{"norm_eps": 1e-05, "rope_fraction": 0.5, "bias": "none", "optimizer": "soap_variant", "max_grad_norm": 1.0, "dataset": "wikipedia_en"}
Each number is 128 + 24 x the weight over the matrix's rms, rounded and kept within 0 to 255. Layers, rows and columns count from 0. Numbers have three digits each.

# up: layer 9 MLP up, 192x64, rms 0.247, rows 38-68, columns 0-63
# down: layer 9 MLP down (transposed), 192x64, rms 0.247, rows 38-68, columns 0-63
# gate: layer 9 MLP gate, 192x64, rms 0.246, rows 39-69, columns 0-63
up38:114174103068152132111105133075115106122130117223113133116149100120128129130190146179152166134083139154131095173143094110098165138132144145097180123155153145127108115088101134135119114142126108
down38:162101107104133093113135130135122140143088120128136150151132092091175103129128123106162110144136153130090127147125135141126056150137134149072191141082183126092121108171110107129124133150135153
gate39:133135105113102163130124158154087133162132149038146114108138146110078136134128141152149110088111118157170157121127142122105138146102124153173098134121138141101117145133115127105114113106112094
up39:144111128135098158131126095124144132140132127096125103119110118114097128105109161089133102150138138088165106129085099076111133105133124118129072165107121153132116140085109155103134112087140161
down39:111116155155093133150116189093129106132137117099164118126139127109122125149084112195154083130106109123116130129121144117127128141105131107133152132119123135115131167110124146153145126057127119
gate40:130110109089149162136098139114124105170176109132128130123136135139131136099102122117099141112092118089124134086130129106100109109103109097093167150131123125124084098113120180130125159114110140
up40:124157100111120106088147107145122120106177135110122102110151098145148118101159138102136120143113180137130139111142138111114087112157108158114087171120099124155115139134116131095127138107083152
down40:129104156135087137120205089108117100122138149145117139119132131111106137104097147093166124152150119154162118123178144105145153141157100101113141123160110126118108131175141139121142136132096105
gate41:183115182127143145104133158168130140158127125149171137111129115086153152137134136157123136107119143135135171139123157149109093153122155100112082130128135177101142112090146133155133150133126103
up41:097084120114147149101166094128168125158164074142147141095114098134125156070114134133133143144119094143105117129087140095146133123131108085134121161161121142164139114134143129096150150156120105
down41:116155136175118078098126177127128118144090131148129153143133082147143114136132130136174169178086100092120138127135110105114162114119117106110105154120133172140139126140114132126180128137109146
gate42:115131139127162153150131142121111110132120112127115166078130126184151080118112112128074147122117125144136132095159121126138109098145140128110140145121141110111158137120103155129153126168077174
up42:095135113120110147101111115154113144130087141128104144119110118148121108107149141112068120124152132183171142109168110166117117122104182144114140115132121139155099115115137140132120114143128113
down42:123120147121107130129086099141086121093108090160123114126147118147149133145126159093154139085158100114128110131099125098144127136112107118135113152141139165193121140144164131115123129115100113
gate43:100153109178120097116134166112129120111129135134134136112108149143150137113164090119125135130146122120102162115168123140145158157103079126168162109124136142134151056135085135163135092114115096
up43:120180150107160105141141125105127114132147109121146068143118136164172166152120104113144130120146141138117142138085099109079127094162167154138142128125124100132140130128120166147159117113132161
down43:129109091123077132090116153138090162186122111090164142128147137105164134128123145117136186134142129135112099080136124151111175122154128125136121106179159126138095122178141111133132084111117160
gate44:156130143164172133104138136105120137115162122137130160081072105134151138126143096173123135117140079145117148083102109167100132140115132107107162149169112157149121111173086136134127099121154097
up44:133149129132079175085125135131158182091137125117099122127165140131117135158120121085119173127111166118167168107121111090104126089125135134139102116112112137120152109128177101134178108112110109
down44:107122142129120137068125166141083135098115135121113122125118166143124140088108133144135121144075150167168103161124127111108129153120158118094143098161132109101113121119143110106167136123093148
gate45:093152153144139148124139139106154130084141114143070126163120094135124126152163135122112084150118133136119155134086147113099135144113143143147082082136111124082107110134159109120132122116135143
up45:135082148141108158124144195094136120103130145134154143124138171117118117120097138133148129137102106100119111141128122171167152112128109140162132147125144164165144128135123122176173114113109133
down45:160139115125127145104106046123138098136120143099124110142064163093096086104112142139162139163113127076156109119133105153135114101105143142136172114138103174092091119128153134110115148164160148
gate46:119116141159134134126116143101139124168156124125134122112135145097142136159110158182138102145115155056158141132127136108155136125138122106127139153106090179061120124111132146136133131147185142
up46:115119111150147113141130094132127173137118105162095125131109174109115166119088161147186116086181131128144074171121140136134076143134083093133164150128160082100152140120125149079120110105127103
down46:110132128116114126163098159126125122113105114141132103121160132069123136106112148185149132081135116129114091155095120092192164136164144131089130157141113172116146139123108094066118116089150101
gate47:133083167119140130169129139158144165107142154090111136136118192135121180138173117159128124143116107090146131143132100115187147072124111139122146098128129131084170142132183120104135140129150125
up47:121157116132085170125096148118119130114105127094109096128130121137095111152125124140110141150125133090088097135118108175115133148154115117127056091115118127147109140190138124173089115060150092
down47:120140115121158161126117120154081145147094136146147108112139142139111092154187166155132178163162157114107119111124077130086153116109093148140131098155148158149115151165122114180121125138116169
gate48:103154152129126133107094149158120147161088089111117109179141143105111143126183114117143132161169120155156153173132107119135119137122177145082124145156133098111162134167142111138128120158119113
up48:119129132083112166143155160141122154127127121153149106178169114086134136120126150148125118145128158125102163164133159147153117073144122115147150110090136162132163116103112135141159139126094167
down48:123139127107112138101126173171116110153136111099144113141121167112091180171084162092095124102091130124142116148137171128074177095168157117115099132133095101176145077140119142134109119110112106
gate49:129158191124125126131123147133147075134130139113157112136082062139178135122105090134092149126112157133161129095162139096110155140147137133107090147075156127142122133123136144094148109141154110
up49:167158123159150122097162143108178125079142155124108085116128169120127114194138116146146139116170113159150111140126157157121105116091137129105115130125145102123156113117136152146120132158184160
down49:168140095109146104174138134125157132115116160135126100129129125132134135122088148134123112131073082138080119131186106115148152139140167152095096098123131145129113201127124161125152125144125119
gate50:139133142143136149111131144045131121131101131142139102149116125128115140098086068121161090078102151114145145135146130103141102172127124134133114147101140128153156094134095105137140116108098132
up50:087123109147132125118123124086136122102150141120106167123143092124120104115132081130153142120122123132159121141132161115169135175145145122125107136117126150129176114117095085118155131090102151
down50:110120106128106121158120114133151123152118117119118115161139128121147130144169118071092119139136140104096144146128129137121158151133122142167098124118164134115133096154152122156108161144136122
gate51:104085128142149186114158106068132130133079141083116115124157112120137127116150139139169132112135114151137166136111136133098091123105125141141115116128167115143155129141085124152135074089158128
up51:122160133128130154156120139113131148141102111081132093148117167109162183138162101103116136110133102127132133130106168136097150129136108151136142115086127125108101145113141089161143113116142120
down51:118129115135121099132134183104128128128122107111127125072100126147126129124116135098164159158140133136169110079128137120120171122149114122095145114127100125133138126116109088089100105107100106
gate52:159145155136154124142102175129157152133111149095114151148078124177162172096141132100088151150101097157152095112137110131159117134105144126110101171145147154130153119159152126126168090150092136
up52:126080106107118115093144102143122099109152115114097128083157147071108144081129116113131111133151155109121139078142131104103134145131096096162111120103099141137110132103149114108105161124121151
down52:089116111114141140173122094156120179099136102107149134154144136106153152115114149183113084153160171108143123142130131146131135083120119118122127112123120109148093111093133148113118114130119131
gate53:141128086146129130119098129121112129149130110159131148086129108113165138103142135126138121126135157149152132077122114134096141117140116122129118208111122145116123087160139109121086139128090125
up53:146122162094127079157120125108108141136090121135170115120144073126134118111129120150079148102105084122163154090128138154137135145117087113165109102106143136128162138096108159103087133162115133
down53:096139123117164115122127103154118169115137115127159155125159158122152102139179122170131104130158138151137145153129165132100120135169114107167139125150144128149088104164116099098130141099099124
gate54:116113078113199166119110143115084137152128112150133130159123211137143128135099115120134119155143175108145149095114148097111143146097130154114103156128097121098134115168134143150125098101118152
up54:080130144139134137161142096134113105138120105144099158136113125138119145155114170148056090130146135138107127131109140127173132109157122070109106130125102135118153147134141109134108152140103136
down54:186140119123138103117135129134132142118108146142129078066086154176102078091116146093117108144152148149111109135118143110142141108150168127133147120114122123124131118139135081151144181105149111
gate55:113120117105148115126132166114111164156144104134150140134094146162131073127152141145149118162121117135129152153132089087175126125142093138153135115132118090115173134130122111137165124115107112
up55:151090158135145147130118162153115132139145148166163153110114109123106108130194130152169157116117129146163102171149129096120068106080141138164112103171131123117129095111097109146138095120105143
down55:129132116138125153116135140112129136122134114131130164121157131110094145114139131023123115164168126110112113092130173122126124168126144125116122128111167130118117147156141131153129107117135084
gate56:128150100102134107136139128165113142148166110118109098103111095144131159137101139143151115156113147100105113113162101122141131155124090106132161157152095164120138158138128139166145119089076142
up56:123105110127106148126119095126126119140091104113097144176116160138114129113115128109146131099133140137125116134135140118096104150118137120117106126142123103162115141114115108134064078151126120
down56:157126134151124117119122099112147129097142111151143101141129145140112098126105111159132168134167132127115164064177150154112126112144089123170134102150142149125075116123109126134130117145169097
gate57:116153109098131174135120168127144105154141091101125121122113157133139125164133119125106108113123076143121139139131124110130111111111155150175161144098169144129105109141140137118173144126116112
up57:103107108142127123089134127124089133086134124176134082094148134141138141120123142132145109075162132132123158151144131101109153119123122119161170136103142116123175161172107128137088149102139123
down57:170112105121116147152142073112138143138120096134108130134129112109147186127178128162154150120151138149122169061119134143148162114099129124144135097129168099130146138164131110092097119120119090
gate58:142133137154151141065118148080128119120126146143166120126163120109112123144078136100131117174147118086124150092147136116099117138162106102104132141091134125162139150149103148137116113123129139
up58:096111143138151115177106134142177118139146149112096141140076138164142083141123122119108119060128169147133127137127122152172080148114124140142128139131132133113133128127137159135148107140133130
down58:140121121137123129082130107121129143141111120134186122145165137114104147135119124216129130140123095130121131128111130149110151120147113099093126157112154125123139110132106115130120175115143119
gate59:149100117116126122110173148141147086158110155142084141151105161126117133132150146157129092095077097139154131131153078111115144127113134115127099119121124102079140141107150117090102100141114084
up59:100092111169121080144126124124127088166115102142125135131139151116140086160146100134168122153111124142074147119118121138157137118125166137128159103164112115150122158112184132169153134112141125
down59:152100122114100118152150092123124122139106172137124110128147124154095128114166185169149161106149077161146132125094127119158110130083130152116114115126113113063101129121150103118162102160139109
gate60:117080110102134151132168163126166095129111087107109189116122171172134103142162133151121136139129106178129127147136121077138131121088135151142156155101107165131087113120105103098136108154144132
up60:145140105118082124127129167148163115123104133116120122121144116145053140146130110080133104153139141061139139114161129139163110137175127123111133129116137204142110146175156128124102105091098134
down60:131087166107112101101135059133127118149151104085127123161114103121128103145137109145125200134120128167129111131120095155143136162141137097115167123120081147127205151112141125105093152126075124
gate61:102095135134114177134122146117097164151135123134107126093150113124068142155127153142143112133129130144141144127130118133111145163076149120108135128135113174144103107115126103138138092108170128
up61:136112144111117166118152098099142137124156141095120122120100106113174136117148085126105116127160155114105164190098125108148119099116168137137141141158144094117125111126156104136129122116156151
down61:117114125105116183117128115118129113094123098100145086072102134146107146121109141087112110163147126136144123076167098148078104110117141101103149136098119140146114163132114112165166155107109133
gate62:129140111123128128141158151145144129150137143130103109134129170112108124126115136167128121108170147117146094130171165078131097091097102161176145167085088116102098127151108128112148076144101132
up62:082183120098157142184147129155077146130158127125105132110121080140136157147111121143147100123154151140102160085122135143114148159144136097137158151111123111115198115185172176104133128129121120
down62:115150070071120154106147139152128123110125092100134101130089113109134152108155116082147113083112134122087101165112090105136083139101093104129157099127108146120127151078132093102108106120083094
gate63:109156101150171107151125135109154145082145164108127127106126059163149171144145113128130121122134125127151127117108120135152113103143099131136129123109161076040100147106140080119128124163113110
up63:137111116166149110100100153133170130120161170098122126149114094138150156135108087130112139169110150107129115106128084102130097141130082113127151089119109130100131176169132098107148124140138132
down63:132123113149170115106135150128135135146151102151098117127104152136126112165101116085164140102144116168115080106110130127109113142135088135160122121135123118131160139107115127159149120103118144
gate64:115156163117144075133142161154089139099171120144141133138121141119146114086147122135089171113120084074129141127125124156168069113108145139156157149131134125134088159093128139146116102110110100
up64:115108137204151118090103109159086192126164138142122153096112143140163142111115100146085119140159102129114107143138113174151071113151148123116136118145128115121139119119106135099072160136128102
down64:163112121121148161045115160101115122130113100097133114112128090132138084083144106081142110164143172161107109146161113095146120144128122097120110153122137124112169157181116140171149142123103153
gate65:106175143111153113148135154110090115101100151101124148113097130141143149116184120173128120116101099101159140141100127136103121099137144078095161136156098134143140141147133127129180134109119090
up65:116121122137137121140137124146129148160100126139126153110128156141115121137088153130136204119145079113125160153172075142134132151145171093126115125125098121133068136098153112179123148148127131
down65:144120120099146121109138134150104148155135176118127177138148138119131112075130126078149149111113129163167134126140095119110149188149144140158113165102125125128111129137150167168150105146117127
gate66:068113127111131125145122106107104137131112121147132155125121123145181128164096118100142092119119136142096126084116154105127100145136126111160126117133108154116111155114147098103127134115119169
up66:117095161180092154096202147125182112112136122143133118165095163165111134124148135141125113118152149129125125148142127163114131120127105101105155136107144131108123097139077124113108133159118085
down66:169134102094130093184065120113081132136162135120128150110161117128125143124114134169113111126123114117109161103115097134153115146091134144167134099167097125151122126118150096116160135126115171
gate67:101128138128133137048112107152121141115169140102137122143137118112161126133114107184135126146149122133126091176124094153163154136133124149130128107127120123099101131142134096169125142122133151
up67:153122111161071128169162162118122121127168169079153150112104133085098138108131070119122159137109193115145143136175076119112109122130139105132105132085080119103126088116109143103125137148131148
down67:153118099126135129143140116130159092130143193132152114116135168118135099112108131071128143136056119168123130116086103118114112160118146142150170109106135163180082093112129117189136137107149155
gate68:147156166141187149116151096140113145089118163133106131165112087151136162124119081152163121138109147169110118130118104105137123148115138107147120108106129119107122123121141148123173119125118118
up68:126123126128153152109147126112074097123119145127109156128169160123132151134115138154131133123087162090147116121154155122140161137131117188141134129143137101081092158104136129100158140159144113
down68:107105116115106147155123108146109141126163121092085106130100121131117131100134105061126117153156125155105096138124120111093127100120110092154160170154163137115166120112146150138130134129121137
gate69:082118123154126095137122146086117104135118139081145105132135110113182163103139190143153096132111155172131111114145087133104156155103142121202161144140128134117148164167119151111128151134117125